config = dict(
    n_layer=16,
    vocab_size=8192,
    norm='rmsnorm',
    norm_place='out',
    rope_base=3070.0,
    init='orth',
    init_std_o=0.00491,
    beta1=0.93,
    schedule='wsd',
    batch_tokens=[65536, 131072, 262144, 524288],
    dataset='wikipedia_en',
)
Each number is 500 + 40 x the weight over its row's rms, rounded and kept within 0 to 999. Layers, rows and columns count from 0. Numbers have three digits each. The size before them is the row's rms in percent of the matrix's.

# down: layer 9 MLP down (transposed), 768x192, rms 0.0172, rows 218-237, columns 0-63
# up: layer 9 MLP up, 768x192, rms 0.0948, rows 219-238, columns 0-63
down218 109:484471495498477559532470498535553462522496494506493459524484532524499521507505547558516494600505501492509454515513539381455528433467527498510454447538463484524469538537458497590526433577467496
up219 100:534539502518488531429447462481481490452460642559516488536500536526432452488613453483533488462481492537495499521542476520448473497499526512486562473486524479547497425489536499548483525565527524
down219 097:440496538475527470551453588528491427538564375463545480516477525404537516514487532503524450562481467570477473454544537564511497494540512488517502496559489549548512512484511559463475466542554497
up220 107:524494457435462464548574528493427494430542435570518461519456559530432535527497416528535578515514498482485531491505568517491497505502488468475465502476555506480469566442545467469514554527521534
down220 096:553423538473489547552539451555431551521421518484434491503461499496504514488517504471473520471493527391497480475493525495439489461512526503478448536497524466436477526516437463533453517511462493
up221 110:466519385415485489449475579566477531451449434565482469455544563474448501551584529531435520508522556489479504516482448562478502533524478504532497550500537530483513466537485437520513556472468540
down221 098:565527554533478554431536456415523487491467537461498504506516513570537428486432498442478464440512523458555518532543457458536515563517494510511453495480520448516516511456517474436495523519424422
up222 118:456421503524525456485546497451461459530483505530530501474530469554507554480539574487412476531556507531462472441558458532510513504515508406470513492470564516500511528478486456433518498540531548
down222 119:520511530494481534505478522444541489491448503448496476506512447494494546387492412492459512533521495460516426524518511445525497543540556480521503527427512532458581473483374500503534459515484519
up223 089:509533549582533478489441406507526416478531456489516511545448458497579524482469506514511451490431484527465555466565493532448552454494558483513539527532548460485579526493428511490454509503456507
down223 089:513514558547513557573543598502405498523439528458488462533443492527421519519494493496485538561520492497429510434459509511465511496562595515500550484513447470449565507454566532509509528522475484
up224 097:460515481511482495487472458540523522529446484561566542508578570575523492518459506496581505518513529512537585467434490366467503430483396508505514424493410534517466530423511517430499414574526425
down224 094:524464389477474521534500424595480516472549479551446527530452406556453504503478490504420550461590455516488417519497450396452521533432527502474482465522541494518453517541462483495548495480518509
up225 097:433494433482517457561536537484429531470517531516503494449469478478459550520494494474406486428533467573496507558527501564487478459489502488483493539519446470454503557450465542444451491548482514
down225 089:442454524533510471583518484500418514510472401553533496506564516507544518480481507518556543466505525558556497581490538489544520532487484548456486544454541505491481500504495435496462479511522533
up226 087:461482532516541517468495496524497566543474480576418516550500559535500468472507446468489473437491518532480511447535575530507456472460561484511465518477456435474516497479472445496371503517414567
down226 095:524407518486481478425538505431466512491552486468493517479567553588529537597508545497484525416480481517483466536532492464492474466520510554424532546439511524459513428525515476479393536494519497
up227 100:422563404570541430507487449529486528582425411556514454489521538509479521524531508540576511489490498529571505512511443518562474476505423502483466564503557433453500497524469501517484577464408555
down227 097:547590605514580521532504474436494512482451562490483485514509446505481555570473501512505465512540452484494529521464482554475449504474480504543475566460499514547574467472509516480578483491445475
up228 092:603497536486522459514471465433463515469422548539540520520489459507494514531525545566492453522541482508545539518531529475545473498460440490500544555540553468437477521433528530487550477525446491
down228 097:491480516424507548458475500508512479459516449449414524451518566483554477499513499473555505540476465609505498502480521514497525504492483486507487477458437459512513524380513527517440488522518581
up229 109:593522360503521458530549538527433468435494429478354455532588617527439491454594551521538584502602510499481467464461471484498532525510513499464442427546499536500487550522552448465494535506449490
down229 089:516533505574530523534438571514552572546542531486580496472444429440519515523377507540492417504481532434464533494538450467576583420476582533502512559497510546564520432484521463550499438507485475
up230 089:477565514498520478528492458585512500560454505537523513469527527496486440490571509570505508532593402544522455490514488498515489496565479533488520465514446451434546496471522504542519525512428548
down230 081:506509539463498453470485514426559427507486521482515496463483531518580515499456474435522507471450516491493508559433521502529462532517419563493505580512445550516512506475498526574585551573474425
up231 096:490492521495522515543474501506534482509481510566546430529436490442441567474500513482463571517508543514511480499508576536503544430487527516538507526484665494523488493473481459448426477488488486
down231 090:496473506492521515499505522530453545523495483501410526517538526423372569516543545557515429509463467493482464556404452473512419456544451541534574541521492540571475541461515533469528510460487474
up232 105:480541464515500518501512505517577480496532542591543488623499488541551556519490491489494432499515445521444459481497531564482488503520501437419515505544579526512568522512503476516500557497454474
down232 101:474493512442528531533472495494445452474448457491478454437465598464507459473430451493511451497464544529476493465440563448534461537448455500527503570515528434501455496514451512454563555506513506
up233 101:488538433522468549489497501524543469525517438499579512563447529598473416515524481455606460503451486494520524456488461418421465476471522428574478505487543436487448510502448580517519511531529473
down233 096:544424528499437539476457475525428542497501542511495493572446501530428440454567546559455522528557481476462510451491492497485539480433517481504552445512546504493487474544571472521446618495528498
up234 100:524465423502540446523424452533527521482449460473475478438546483438527505549520463614545520419496573482514507422435484546553520507543477541506535520534464521452577523585481460513487554535545499
down234 099:542492516512502518477498471487569477503500501584471499574510399443521514504496427503492518425508469451478415470533496421530546421498520476491534507522527482532491491511466521567549526528551472
up235 102:535496465515578498455511451457445572433482566486500416485447437520422415529530510486464499517529498459475473490540498485469509502533476493508515508500483498512529481504456518466482535519541545
down235 109:432493451482484419485574516476552494502589498513494518529471538545520555520502498469553515543460563528509429539449517533506442510528516500444525499570483439518507566521529469448428469524532507
up236 100:526488479556616533563546530515465469532448557497505496514451505558520492494461464487440442524533450547547511443488463473503500498521429545482478542459502472494474496505520451440536454560459545
down236 096:520456505516478417490489515460414458501516534557491547490524479517395544545487545469456483471463478447516511487519422504479544543480472540414461447520475440545492526593493481529524561459488482
up237 110:517494491521595537475534508497523469414566442512477499460498508595515470533485439394489512451547462521470546471534539535499530459537499457541541487551451450475476535428542513549498468523559465
down237 105:446472501516466485500442429475483515474549556563473494487517499513448448480516504465559445465466449547507508500459588464496520480399554581533554463540524503540534539537457465472500466511465468
up238 098:453460487454445477493534500524465512511469555445525531503483453486523553451392430478505487556605494510500444522500514607490497547509559527484488485478488527529509521531449523478448498496555491